Weights of a small GPT-style language model, trained from scratch on English Wikipedia: 1.59M parameters, attention and MLP in parallel.
Each number is 500 + 40 x the weight over the matrix's rms, rounded and kept within 0 to 999. Layers, rows and columns count from 0. Numbers have three digits each.

# q: layer 2 attention query, 96x96, rms 0.0884, rows 18-31,50-63,82-95, columns 0-95
# k: layer 2 attention key, 32x96, rms 0.114, rows 18-31, columns 0-95
# v: layer 2 attention value, 32x96, rms 0.103, rows 0-20, columns 0-95
# o: layer 2 attention output (transposed), 96x96, rms 0.129, rows 0-20,32-51,64-83, columns 0-95
q18:575481500487467519488514469518474521509491415433511497564477546414534569496381440493505500498490559495545481500472401507534564475553507527476481444511489474565435526448486549534516567507542491568496588552488492432480505501502480420519565468530496552474485475546513559552498480535492448464
q50:560503484443501501448467606433487532590505495553510496535471436492527473453469472454497554466474503465446540504505518443448465526519546481469527510485541521488499465491478514510469518464543455483427499490477465452532536515500483518461527460523459486488461457521456467494524496544503533506
q82:474511437544586473467477426487492434514491489512518529489483496491478576470511449562429513516472545466487547495514592588551479474492502521452451413448519500533572552466513512434426511513474520517463531397553457582488514514442584542485484522517519446528497549503478530490528497457444486495
k18:466507518538446504472516505572483475450470498533542457443490475500490547434551498519523419489507418503512546497500644475508529557531534499490546523494493582468431484505432497539499520442475471440496498472502537493497485541516500506501543517489523473467532540464505455451546534465493499481
q19:503471493539473520516488485431525512443459488473495503458532471495505493447399472549455501557512545507502493509473522470474553497438472525444438439623559531557548511494478477510540592548476578560460556459463534447495568446496475418473474483586495442584510511454448486433505544498521536469
q51:480536490542465463487574514558474502530517515503515507518500497501462474487557502469508505423421487454556481534452539521434500474549529466529471495530484495470509489470512513495535425510501491515499474486519496515492445447511513546553490543538543458483474498491481456474496479562519559502
q83:582525476553510476452468432509525544505482468491539485501507501556512553488503472497545547564439465470567506509501517530513521516474457559537463512536550477538484456518464466464503515512425542450459501501480455499490556487491507501493483498467536532503539535504487545489528564448492504511
k19:507536515515527555554535433471518460505495549530557495468515521481448480442552467468502463462477518495527546487498489493491504518594500506537489455476511485558486508511515545521532437537470432438480465471512473531514522522483504538471565491488516464458518477524565460487473568494550483452
q20:452549433452554468431494508514463454451483513493486475467457532518445493546469496499487524478443539500512473554550459475458536498468578512409588486470505497405452466505518514572501528493482513425467523436617507516461473427527500529498466456475532518452480506551461549416487505473553473460
q52:465570451431441487452431499492414422524455522454538510440573514530428546486515440531593512440454563474487510476512486449481512530553575530507491557539562520439487451553513513532459514436466532552457572497543516516452469447475509530564555514526514453540441583583406556430470553538578454548
q84:483545521479477505491529514505410530470535528561478463435562572499436536499547403442586440518550477464514548515501462522453532521500522506465545489504492481463505441451507478584500482467461458500479468507579502454497431561481465552512622466514523522504489521490477557539503454512522552427
k20:470537502487417516533479435503583532521485507505491474452504486478462513486455494562441568474521516499494530534466503523533485463541536550556494479490520473537511451535542471410451554447524480471475493471590529511490553455465491431523492502548489577512468496527454512492538549445535496557
q21:501555494519441415453487522535462528440461493448532496478575506486447549504446510571499523520531514504435508518545530548548543468462571502501494478518549494514528468424552533466472495561532542464450562536543500487423561553500475488481478534577532451544390540498530576440456421526458443483
q53:392486442408437548482468441581469463463499533516565454492577436479500473453521521619510510498483546486551489532502485462498548470515637516474578571493547491497521452525609485521462492486472572567506526407469509464515460490471480463593490541532547480442426527493464566495468495542527505516
q85:406447484453509512439436525602496496392489441475474461517551424493445482458513501492523502522548527505462508478449507495492556491497521551541503572546533485536474431538520492524500415507536500526543539447566457502429481448464500488574536504492481534491443524487508483512562458610550455499
k21:578464463434497568485431466456507514481588573477457544462457454511327583474534419517504509473595358459508479470455454387510496509426502495493499483417543487540522484528563443562473482572497432595460528469483442474536432547429571481576495513458527561494465440457523421492467564550604566422
q22:487471532468522553506538457479518521484479567518497467525498508439416493427461509551513497482552539469525484477568467484437440513465538419482511448496491510530476459455516500478510514521447461483546482556539587475441477490465447539449564424556521533435475442494486464408468563497509434487
q54:529509484529511578440498390513533418520570515453505540508481513505441486460500478499525559472524491487477505527533501455527540515508544443538562458506531559502520460509582598525410505535491476468488526526504461548513480492568463543503524509475513505479523454563514557425452405444476465585
q86:492440527539548487486530559456466485500533535513502475438467528498453514496537477499549488473519516482493524456539473545527547507433522487479544446516527490467532502459559535508427471514526480559525498498539503448519473507529453515485481524489497495566465542510543472475474501517486463514
k22:527527521513456475546519478573449508459533472496493519486487461430468474488509496503468503462513509490528550518530542530550527449489455483570495573460532530532508450492515567469368495445548552504457549423509465514523543557542491479458477556454526520515552519519423539560514489558488481435
q23:450497507516468525549465469530559485433460448464518456511535493430549490469504481512471510487544532549537512516444571495416525454504510553539555498488481437521441486585511487430524536519472515426493561470524515460503573398426488498497457481493501550455457531521542500546460456539431518485
q55:481436532506493479453604468527397524471509496564541490490548459538447512454481516553557559447507564551501503545417496513478457514500495499509479488559474489483482496533497475510481510474503516537469500454526494532435507480524495502490524570509468457502517523580513433467421405538496517489
q87:554449497549522508498467447567589499419501489558502511512565511485560511457480451553480526544396533489486509553466471477474505433574534548519497469546555500540503478554525454596513528517543534536514613500492546502436487479429576449457477519522486492581541516445537565531453470516487534506
k23:503507429479433568524532509514519519512543484541484526494451455520445541464493489417524409559404479474498484526512451495526443554543531505571426497484481471521549496484541466509427536484472503485447517460531499464506430527492509554536539447476489497498546485528505493451481445517510422494
q24:438498474426530527545415529486503460483481511474467498448484492484565468473488467521514595540500453605472526580528537558508463470476538497482584564506512491485474480491505510556551573520497502492503528534503474535486484459452447519480530517508490559475457509483458569508458454467522463453
q56:478487484432462507508437476528459506465549472536506480465550463519528475514551445559476541579481507522452523556472514551521502467482551520485516550526486497521527458511525503447554493490484479466475522432528527470540508515518459483530454482514466509479515561444546508508472405512490523485
q88:538452447470488466487458504509465433479553578528477493533555481533530474449539536504452497489508571552501458512579530492518544487468524626489548470430496524502500494513494511524489445439559501499484448464495532519423503454407498510560498508514489496525480617473479552555518575481452502539
k24:490495439461452500523534537538440527490466520514477551527526492572443536501496433598519475509464491453445486452454468487481482494486515495492402513432534435482512437512503480515506476549553470509498534456454535445473496530571553477560484542441443451556487457486546479471465467534552508579
q25:437451455568517469489497513525567526578532480531470532534498422506538491479626485415500504527459479430502505485442553548465538537494536495499446481459494450465509477586501516487504488484457481534525563493487432468472504543572510479569488574430463506523519533535488549506554480454485565512
q57:479478527548585505411504553450519538469469490464448487485485487549514511496546533499474525489509457461520436536464496528496453471522523484490608481531492438491521502505491505456538470522496455497537540513504513485482461490487467454545490557474454497459532469538493470435507505554534507521
q89:574553534516543517520502424528502478542533496449477606464482478570530503522541514504497506495557486472514505507524502546503478473505544470561512472489497408489497481510471517502509539453507544577541535456523521539517491507412531451480531495462513584505482540439431559449462469546425454462
k25:501476525492480541473558567483522540456505487481492518445489511496562468538455552520521451480510502560508546518485427462536538506496531521548520531482476511475517525485531482543494569565524465450492468494430495490451478510455483464498454427546502538441440521563451471500538465537560516538
q26:525608527417478457433477530498470382582524481488518489451490531491478471579434538579520502521463416456517495467534491538511482539491421467449535500497481533482479484531485550492487543511513455538540525525505520531541448560533503530530513462542428483511475534488485486474454485542485471436
q58:476503447473567507408526539444513511488507556506487455460467504487428481566476506505452505537499414552516535464568439493487545574460534400447543556465529512568454494479522534543441561513567480464527482456485483480569463535522471471476520450434486507506483499527499516525543405490552488529
q90:507495436429553527531438456585476517471462417548442499528438468503504497527562442457528535466508501520505503500439518464497477515531526561457466553497471451562442550497541534471502511506512521496474450484468523541571499465428503510493439478503438513587510431473481503571466443550550439532
k26:512474480514517388516563479487515483453427509547465481544595544443478510512488507512494469514472504523469432497458537444488454540477522486589579550513488503575445524513498470506449473483549476409514482456465435506469512556540542437475518549458529521470499454434480496498525495475563559481
q27:443517450525497577431495491509552476496521538546448473577437485452534501532528487471487556441530497485535488445434514450455467480541556566539440492449481518544515405490504481476444544557480504519519544484504515464489478516520532414522499598520573501515494478475511571497431472489471525547
q59:496508525494525495458502426477429614473546465465535520432508473464437586539473501522497510488449520504503509498469496450536452460563504487466515515469462479499504502498525459465461507468541488543516501510487509540527553455491486541533524445553460438481573551549450528463507515538557477570
q91:510490494548585557506544538504514473499496510441522440500472501505468451446534445465453486465593437483482520485538531508477464565559506475528488453537525480536489472550533470459497504512484531497451526522550532481486525491489539480497478497532447496567458501522508503463456452560491518525
k27:541466466457537509464431460461498507460570494482497485476413498475470515515453495486491484472533554489463515487550521542571493476532529453511497488488485488534567510461492455610510540548503477508444462466481497450479489568497513463479460442471507529452522495523477484536488537522578534503
q28:473504444507486486509484491491530501500513419487471499528545513514579501490521555455517538478423440567450450439512551469511486500499449517503425516504534525558546505548470471460476486502484533501474503457456571459551464466519525498481436528561502416588510516559481561545603442602490584493
q60:468462479489580454540505522487444476506501470488441518533520544562580424590442470501522501566450459557469518420461534533503518478508416551514471560485519514501478511466393492522654424502514554505477447600552581526599551525458518532522404449492500478583549547399585480578551520496555532467
q92:514536504490489463520441553498543516514424521483480438488528519551576481458490475498502556509491478535475503464449505455541536488459469544485409476451585479524485552501450500501548527513571466512489512582477477450451522489444505410531550554478491484509460587477542504569564445510466461490
k28:490436454546510467546528458518523499521515494543544480574590494487572484524508514551489533485453581492502523493434507526496564513438516480497445473541420390512492450497488507567603487513471557494589469565505407552565470587474480414527440462480505532508505542549596582464505490490442467494
q29:466504455444450581497479510508527441467526499384510529502493510549492503466515490453456449498495474450494558552510508568551588512514571482475553477504556476485436515516518553530495536517536497500504517494597485496488496463522537508556493417477509560444504516491512460500484461464513510441
q61:423529438460471510520462500535468445534479521530507510505553506513445476487530516478527558401503538427537519562460478464523532487554554460456571461511587488454554525436563486461441493393461484498437515443463463447551438482517495518531500466575529495462402562525443500465555465538473522475
q93:487499529512490509471496421499524500480533504483515474478500503521440481485490505426550512523512479449568486507512537470581495524461575447460531543583519486472470477459541513496517463482433438516544480466435509515527512559475469543549522501482507576557531501544488456486548526498443412542
k29:398504489470501481537485531529480583464526502536505495406569436557444527513505473468586478530457524500441498467471441431500442493535443470500536545555528507484569514541504554498491550492488494519484538519441539454484514539492505465521484570625530465542451477528466552531472525538555500562
q30:464474488472474483534536435489484460453473474445522544521514464558478558477423451507453476526484534507467497466445496457512525490556449450485531502415583569459480513484480520503434444475547520626485538500427496529498488423482544495494534549488484453481539527464493483516492443545492497478
q62:520472465509491471469560404534548500457552526550457515527488537535525492441514465508517467533494513502512486547482543490461576472462436492551511513486474509463550484442528498453515576522533468530526515488502465472423498504496509551487610475578500532450566601464521530515460545473522532456
q94:551515459465467494483487488439459451449512539556504482498543506441436507488504484566496469510570470491497491529430497573514449480459418530462452520506531475482439502538537513469527502509479509418500502471478491549509415453541486491479469582503493556462493498440514493468463505480450543467
k30:478448518462510500581488542484547522552489465518546422515519495503480463461457447411498481488520430516470511520529546499501493525418552514511490518522503428512541507438517520456542481527461462436433508465526520482559503522513546470482563505462458440456462578429496522495484543523551396504
q31:544491511512509460455531462606572497438435502603467408435556418509486486513412479561507548477491511443472441531519496482482563438547459540508519570523454533505499465503552467537540478483492497532488581500539485514448462511502448533559495539482498477479457530552436543479519517492556492454
q63:511523497496562517408544426479463427469533486506518495456484533530436445449480412591529507509523504530597500511535441460459515496522534479495517583447516474403514415537536558545524450534505469525403576429504515477420499584538490464455584493480509485564515515489483524496496470533559425541
q95:520528517526497463443468485536587532530442497556476498450562468588523596516524521571550550503507548507472505496518471487508476470437457508425379518473516516447468425537577541476486478451524443460451591490541521566487451464568518519493462511446567560552423545541553454462578492479548509467
k31:482537468473474510520520526444503452529540498440446596477427517514345443508483483489501521546508456469526539489468495481549526573434518544504448552557518500497518528475563429474492468500542465457504541527501446538510568518500510511520624479520492544450465441494515504477474554457606493508
v0:476490460451483497515488488497592523521490437551491525424548526479547489542549506532533501562497586485475410464567459434470462511482540450522530456461523547448469490523472526498469464484474439509505499469514484516503430503532537535479461437508553586490502495450482533528407507504529542451
o0:401466479476509497529493473519461504451519482516473588538482486527438519511406483486517483506518514436507479586518442454542489559435519459398505471524438520443576523400528472485507476497495519465501482474530495493490476465530521426577495473463479443498498531396437521481483495451500543569
o32:505536473555543545426521454530513532509456486549471464491490524503524489483522512482502536509497477571458522466483520497448477498471524525545564546543513488460423432563470508570536480569463488500569519513463498530533461548383534487446488513518531541540497507504503470470547452532493480453
o64:527521526504493501572515529476498518507515519460521489539546555501540473505590495566447472488485461518589499498437507537501563457537445504560415500504507495533495480523552502502447536490559524488429534497467522473530555484591453547472493566547510464498524495525488524515480536569447453555
v1:496530521520494494477528505504469502535509459459467469470540481471457520450482485581468460477521553468540539481524480493474430496523480471511425553474437572451490575494482511451495522519436501421578448464528537528460541537550506504550518500532465481434527499546541498548490477524528463528
o1:451451516516478521485493433501460516529486532554485487506466551542532492440546538512471450573538524447458562488569515589507518584484589424443456522527548531560566535571510498515476495520592432529470449455551531552488514477519469485519574585505471492531564533520574527526526505487498525588
o33:500517426567555523563501551518542471482505529474452490475465487447478512518528510478496447476472461493505416507514456486517551525550533550499581457441504472474535519442535496451539481515510508497568551475476526470493479526506534496515401459525477487473486508460483462445490485500486457450
o65:582529544461515467488534493477473575505484462515533536524498487517503542490443450483518573478488467560484571504462483489480483439477407514553470504548512513494450429472491444492492520491436535478481485553503504499547512500488481533491515491492547497500478445512486544509533485515500545460
v2:465588527527437452477491535464571506483471554417504524484469542559509463521502511532534540489541549505496461468496496546448496495498541528540465526474480502464526447509498503477505367564491508418512392514478511477486497479520470489491483561455484484515487406458482496556481489575475517405
o2:521501523496482555388537441497464490539568507476474523490456446500472560449504453448578516491522487453485496552500449452481526471475551480532562489473493561484498524542448418482491501546561458436458490424524504529470532580548504461536485462502506493465503459505485554474470544506583512541
o34:527496443495540535570509533528535534485492474553416478443500501511501511483532507541541514527442578520544437505496546497523532487481485441538472467489484494528478480489507546499568550527578486514525548515525481469512500431470500466482573487489560512491407558517559484531516436503444418468
o66:452464517465511470524462488497529428443478540512560585506595538462522502564428565522442486492544414511471576449555461535483454554518470541397516535574556541494519478375502531457512460491423488521564481495485497550516513518487482525447500476516466478503540560513470479511516502548494492437
v3:480433587482490477470524532589509528541451385476460522524509548560475498469515508520420504493495534452472506503517519502513505561509441497568518519561512566481421508449456507492577534519473503563529528458509508523506546582528556488470488538576525462522496504431472519544488540512535542522
o3:524509502450468584467546498460500547447546455443502451565579468538433414511528478505436464511481491489467616459450505567555591544469491530416490492466522514490494491523548526603477473432472465543498548514526592484477538437512569513519509510542441436525474577507487428572572452480454478590
o35:443547495506551414518485507527528481510476494555445506451488507493540541444534482488541596462446452546526480508429431454491499469538557508562514501538457475492500458508543576427535557582435597514440483524500479492546498506531518493531449530494546504493448464543518570446492518489492538495
o67:497521409441456488559493487538492443527433487468529513498467452429539510538417514439473518509565524475456436460573546491486495417468470530464485530475519478512460512501466396505456430499540405454611549450495457496484464454464460511445554478460496547452545525383441522521514503489520483459
v4:467432485519495526479476522499488551460555559493499491508486578462521555507481517497511491492514484493412492507524530503539439465543503477422478537468568492464529491484500574465527534513532516442584496486496457554540500490501530508460501469546514508516470463505489528525445545469571483530
o4:540420449540492473500487528466509535519516543530450472489518528492495555430436511547491477468509541457483476436548521478485517490519571487512510471514474442487510567514451452488526595493544539509494504497550531556461445518500548505540544417499481427562547484508504513482442495492486558475
o36:453498489517533512521485514519540508484502461498542584548490474524480445612569460573520475500496447513489536475430507451577432518483482583529462537500516537500502416460506498426485515543459441523509500489451410475483523482501464574456524565510442559481494549578465555538573553544582483580
o68:497570528526447521508495488522500434461523486477472464505497483503504504456468518444533504484555496499521457525505502570454502431573457437452536488510514548462513526496477515516516409463524451475496482451473544440519494499530556386472491571493553460519504492462533498483508464499410472461
v5:422471503523531477544440504418474475502484467450475485518441564461505555479552457473431512541384508461509486544522490488471498503497484427534468513501553554537494514466539569478479516553438484476505484521467489444527513463474474500467489535417570389408472551490487510544498470532496466521
o5:504509481597494476449507447563490486541424552503459511513522469479450582499547495551512413539461506479478537481502541513481483551498455430488498496585519458557464515546552517555469540466493473506534431441480547510432537436549499571528509491473545513456536513536496484516536535552501551456
o37:438518512447493472490451506520560452488530499470547520477461471496492403538450482481491511475454542510484585534462463525474499445476535571543470468562473520452488488494450514478500516453471473475517471549490500490504484480496507486556520495538513499512538483571493489516495515505523527604
o69:542518546489466538439435546417487467557574440519471502530523492527514471471472510464527545466528430512537490472504537506555487510541496547506549556313556486497550479500530513505450470512498479601469570494565481510502489557543535505510476536486355489431483550380549558481484497397503493413
v6:485506456525413491464514505535458492573582506442502456487505540479505462530475549449533576489521586522511491556527525461480407481509491618484472495450460544543516438512436500439493510504522427546460528554458448497509487492484531456481527500511467492480474526514519525503473460535545501548
o6:485513482511530541561559514518518642555558443545540432523467530495557487533489532544511520491556538535542431497521551473544546460493496511443542495481455498514523485445438489482525481498513462476440455488477496485599533481517521448512495462496567454501571394495540503466435513607514475533
o38:526485492517481510503468442492569433447417581507480489501515458525464503526549423515517469496544476498513517451476499572475545544461539505558478483530534541506482506532491533443545528550494521504609467482471531510507433551436468454409488483517574519484482563541488518513504420460482502499
o70:514460565467534523519486518498465516522548470514493564553480505577521530467527496438499506523478404512504491460557477447482453504545426429507544550491531513482518510536551464538462501498535555526457551528511567502476463494582477554502516549483476541512518532520460483508531554520494436489
v7:489454492465464479480470486434501504482540463459532498587525497478485439535545449501402476542492480488508491462493491510423437578533532517551491520595536501557501527523482432508426464517485510488522556535467550544584493466574517487571505500503541570458496479408494486538543507445525554566
o7:544517444411503545523439527450483466535527490499521590486502518586445462535551524588520479526496486511511523444522485532462487575453539453437467550460446538444495469530498515423503473468552505548557501542512465587465481527490409415468550587510444501511500518524446453485553541505508483484
o39:455552571541526502410494499518587537507487432496471464471538495421505503512519451508535499546472519484486555538550533483499565389442418517532466498548504510550493495508489502575554563470472489536479496495478507446545477442460455538518434470465561520480513462527534457484519469450459496499
o71:495465522510498533503543480548446428498496518529511481523500499563511530474505488449497516452523534509475469544438531494502470556513539504490547451462575461459491459509495529444498490518504539436483491427469591444492506570551572552424485491549493518532468602566562544514442466506502536475
v8:545491473560533462503509565495480454510500480484563501496481485542478532508463499469530527567559549485529515494518503453538522541490491608572575492526446493450451460577531585543434437558459514513504571435441515543481530540413501533529494433462478464551500476465482513479488512470518526552
o8:476522538455480524540521492537539494510470583497474506503490422498521453483537499494484465507514475490487450460410505525478473507487406504482418544535485509426492504448420452506427466487495502520520540484507510529522488543497525532449401471485535490446478435581486446476503492494526471496
o40:505496548484543497496532533467527414509522530543531546486455560501442505503540529556517584502484450508466453495514517548527459480546513490535563546479495489513443416472508545387501497539468510537425557570488468503446532523438497494564592459530452477513553509418524507466430486452486552514
o72:548533460511451483472491496502472507479437440509456421541568535530517491511473439505468456488503577476567529523506457505498484505533548461527497487475532491543533506554586521493528525490566522499554430474593482458552530413550525530430510561469519531511435513547515475505602477536458495479
v9:515508422531471460522556461457511485494509523578510501486459509513437502547553578427442494568544489536483505509448462462509544484474569502438453490470503537447561497489437462534467542569489514494528519560510477500421544522422523521423510554490517480484437495454467505500493588448450485539
o9:480526456559554509505502449562579558413453465533491432530485567523523466524534479620523548528469569533453525505529467464496463492454452467517559463465468557534446465482512525552485554548524531589535520572435512452480423500495576518460513556431510492472505542483475513478468459567596469439
o41:446485509481520519493498518486457448481528435591434453456519510573435475488445533488597460485531419502537531555452502494513490469565557480437452550522495492486558475504558582387561543530476503442448518482530486441482542449466523504546450484505507446467516508558545528463543418498461495525
o73:598493510400476543489514480500499501520500527445578472459552457434563558482541508524485544471425501491525475502509444496491492487515484558548489526505516532495461473525537512569495474489533481498450483457549489568526499524516464450536525479503485524576507499504513419534438509504466471508
v10:468453551493552451530514491471503529542466499529507508475503577465487506485505476508482486420606532509481501481518487509519445540488469511458558421521535566514491464522458560453476497531438511433417540414500548453470495524507491490552513492483402548523532559494543491451458479507480449417
o10:533457428431498471484505464500540430518515538537469494531526521488480523561486534432494488524525450431546481522532546501490496481551453570491445519526506466436555510495525452466500483542501474508541569428485478479475561519477516487498495457514583459418489502504511473427567546470520503508
o42:434518503612471490519520504525509483556462485481503483517489521475490419497503524536452511528460508522473453509464501513498467485542504474590526474480512477585489562453488486528553475522516504490526531555489505511533490532503498498492548461488499437567512490469476543492476503553467409521
o74:519511491465535519501493589505473622496464486427505517532497513552551523489458451476533474432522565535489467445476482532509570496374470384433494556496548545525512442498462455525467415474477481488456500539494507520472417438533473543484526542469477581527460499475505462543489505471489584498
v11:531470464448504617443503538474489553507567508505460522547487504502442469446460539531503509540510478507514504492428422522565504476545469574568491526496482536503403470480430462483466558449490560525517532497473474513498499510529524447495515518526543541536569496545491470513503498494535566439
o11:459544477424482562567535489487481536482592472537546551536454461476502480543555533531534559600484471569545582491526456556515531538486506492475509427534499544465508503507504524515496555526530544459477517458561463545530505488486494456533481507496499405520562498448547429536471459479456503456
o43:525462476480493534492439576447503416508520472542466517479572514512507529569453498432451499443517441534506448502521511444490492556525433492522522538552521505521483537468494487467522499463504467549530477487420484468558509495539481523477555490527477589491433490536465533441491520496537405511
o75:487512508592496457526515465586467512520413571492497493511422499551539544467511508513534467480465535453449431545495494459492456481524531509475525479462441495475512491523449502485512462529495509465513442475480517472488499496445519468465509467473527503522468479554465527531469537548488505536
v12:474472528542546540483487544488528419524547476479470468471492507523457534538569509554473511508467463519486469523468534437501561503561537496484497463499459552577467495536539482477434579549472490481504573552503481504526467549519488391548465452515455597538483502479471488420514519496460463515
o12:490567599413509537460496490497527516516492446505577539481486558516531503480482517510481492501493507448542485476494529508437441552558507486427571596509565471498497425546437510532544522536530525511550538471484509511470485592545491498470564509495497554504508494477483480515508474507539492509
o44:479489508539444465492484547467519448546476552493481494535491482500488523497481514507467518501535498523543534512561538479518525463447557504466496535483455495472507626472535521472483491489438484466561508515503436483556507451480552517533501471517516530475521508499439610474485475501523511536
o76:528492452516504466523546471546472536512540484472489463487519458452510512479509441479526504494460473531449496505415451475520501487475447497576421436505543507530528438512580488501445507493535492503382413576487519464477529388505410521511434489465485448528483474536494458494547518483468450495
v13:511542500524438497537481434513504492464455474498511486527529495488551549522485494569512490529543496510480490547493501435488473524523584534561535456515439550488482496547511548534439496443480556509484481562452519491459387467493436491500474454506500504415430487497494522481467561463471560456
o13:521530548486552528458490456509444579487502499528513593556441571460470548444424520511500448506533430507448493519475473498477424550501477525533542499501481484500513482465404439470498518529474484550510516483492497491484482504485492430560465501432451529472495511488507485441525537507618463423
o45:525447495499493485486529515526498385458487516504526568414503444505484461517558474509522536489508519477465524515462497531515486400469522552495471439512517507531497470521491519527471423435509486540523489497482545472507488538465578508459595420548506531483496506476510486487512502430443518584
o77:469499490544477482541491511451560506562501512493472428579488530522517538527531452463447479525478522491586456537550505474488570513552480438484444523535528468501542494493577504540546545496482520461503516476530503498529513490484421519452454555474478474590490489544495502538494491504435541550
v14:476525581479463514516492533539434517493458566545500538482516527492476578488507445499525540536564441476419527418522513535499535516535500563559548560513504578545465511345499438475512487452566512533494514549456534557494535517527477450448496480454603511554542544531557435518465503595529479481
o14:525472490525461564453497487507519508517610479502591485494486530541446478516558498460508503506463514566553463557553417551574451508446526524467504462434466547422463481618447467492525567477488533531566510461575526532482503532500512459520446541579478475511513539514577445555538550473483493430
o46:452455415534507459509486520538516410474454466390468579484507456481547454540443514468515482458499538480485529492415568472562508532503509530519553533478548510497572515552498488504502484513495466505558416564446444435464532442575502469541539511508488499509465529486549510478516474495521540475
o78:496545561450506419485486537481542501481495543569396493547530471497437508433468517543490504495500498423477539512533491543451494462511477399504426476523516480546495490397484451510477492519512489464488540472561479566474453492435507563554521437497448479435530484508379498482427593503539498495
v15:443476507499495558485474480523558497508481466532539476524478434546443474536481509546543500568549516481494584478442564488527476474519488528445393421527419475551478483513482507499492480479490458478490520543460573460509566481551428548456524553558597452480447530534504477531452459508477454495
o15:558460488487489576501496436528485513559527474545479403472402560531577514491573431489476438499486440500492555492496489490487505530479439497514556540475467505494494542473498467523555509563552543547539493499502541502525514531477508545517435571481476499512485502475526514529495462527499568461
o47:464543516453540478499470459551461473411500468491509472524482451513503553512479520493553477495544509505495560516546452536500469506452550478479524542475462549555524484523428489515444481456540559438447498454466482532518459608539401481508475520479518448487447446464544448542475535512533422430
o79:491471504555484415556585506458467567525499526539535580434524491444516488554516560438492581528477530564505411515488505478519497518495475530510466477502520499444501503517506528471500489504465493485502504520499493470559447515460550501452520428541498477546547501533469484491510507487508425622
v16:522447539470516501479568432471521499464545464441494489471584486487533539516429535517463445493494538453509518539521526547501523536458496515540504519492520476449452545425493453495460426445513490444481571478518457413514536561470547488458503465434579526521509540413493508558530440473483462431
o16:497460475495483536547551481499486498490511438507438461520443458488493484520591582433486516536558501506505495470491496452525529579487557447447562540523496502467500483550509461531521588434468554523526539461559534462445515451451490500540504595501449546543500564480397445494530452472413412506
o48:527534469471472473496495553473416490510540535488499572504508521459527549479492520506534505464456553485439427555554481534476512491512452516440515455470479495547484475449456500481481408523501507470464472531510435483554498524518440515496535416514536524525508469543549560550485569515517571504
o80:480533559551560511473440518486629444524456538500539446523526536562487462512461445538476525567444501492618545529473490517496533467449495511570519512511491502446465518512521554498536482558510502524550522546442468525445428531533564475516432452446481512414453494506559468485485499430536481527
v17:514496555524457487424498465427505538488529462431464495484532480516469555487520597505498487472450485501435485495553552522544484547528490518474513504537486467435562505503553500576467498521475486573525538482492450494520516454524483521529457497443440475473522506422482502542464535472523548488
o17:531571566471503519513534473470523584500488514440491585410510485471456497518507415548504489502481516554465544466539464478492513476538520465538515508485497519518527544581513465570540578486482506519548524534573482586466492490478516507458503515494493476486469510508470474539524465517426473490
o49:495481486480580522493479526521545530448443428511493427591484531545517498427539496531502520498481612510542496497465565519445537529480478465483492448546498460459511511421532517468482436532505597557499571500540533440471483495489516529479479458479492535516568481490557501510416496514518520522
o81:481501438567402449466460541488498452475557581531542493501554505555464484516497529481441446499520423416513521608436499521524460426532504564539489489510545536488454424526529482424506449494478381395494429449415475477431567482541466460560503547474502526528497513475490583530581489486541610491
v18:567511502540484465492504512539523497460539451468523449447542475403533496603486548531594526494542494556537524534498483508565496503480521494443402512492539547547496538516462505513526514524493416516454543542486528508471510500487530431485515478473482490528423440554478497504499560519442518506
o18:498461516480476445449543517507518544548466476450444446455519499546539451480450499519588528482574508454458476459495536474467532468544456485520565531473467512516429497417460511550446424437528466529488496510496533498570539513566516511527540501544523452514503447501494477440511467608509559490
o50:481564479445501485508530451481522397521518478519481535533522495441501547495528501472529505512528510563534442496464497532545537547487499518484505507424519525519538521497488536503503452518512486517569494503541459540430520446447488497445499544511463455489474533479511537563508544391515451515
o82:498462525548529577517471488496447541469519544537483490471442466539438488465481456563427456511457484489521545489505456528420463512529493438496465492524540503484540443575556453410495576540497509494423531581510502514504452523514491521505473434444511569483558480503526485507485481547473519496
v19:510495533505478550491463482526521469504531568442490476526516433498471558504483451539488492550437516482493464583438517530487548495549542572531525500469558540440445503530420556429464455504537480487495530521529552521515523470550512506506530515536508467530498441523479452458459453437472491492
o19:531554469501441538453533427505508491539520539562568544412540536488520534457469471520516552571552534503464536455450501501457484493462530505519520505458604482525547457510448559519439505545500499490482507452524562557461595573502529497546463520499515444484496557482548473465471416465515443482
o51:453489477494505439492446513551525468461496452487513497525510470527483522611560545511542410468486477521479476497534479531486489493464524471502452559529438537551485476488449456450519533495516467512483523519523421482538493427468447494539580511488512583482510512512529483499486531491601492519
o83:481469509501570515503543542441476523509475459489465408529420540473500455461455519448476588492460470521552528528482536418528476485587433496516558460494453501483510531478586460521496464476547526553528495549458497468503433453489537471448449425495533465485475413508489527457562511513456563519
v20:530538467530440520444430481624539507551508556484539474497474477474525523435525503488445426489518476516433522533514467487479459530543469500530554538514491527426481494520495466549480457500516424453434478474447505479486562474485520446524391527451562484461572454603451469470461462569508494512
o20:491514552410488535485577447469468480486494557497537499515550511438519512555527557503517492543521518510475458532492447471558481517531465587539479469515552536491448476476464510549568425457516501487483489482605466472530539520467464495563538519586554539560490536519529466467509469459509420495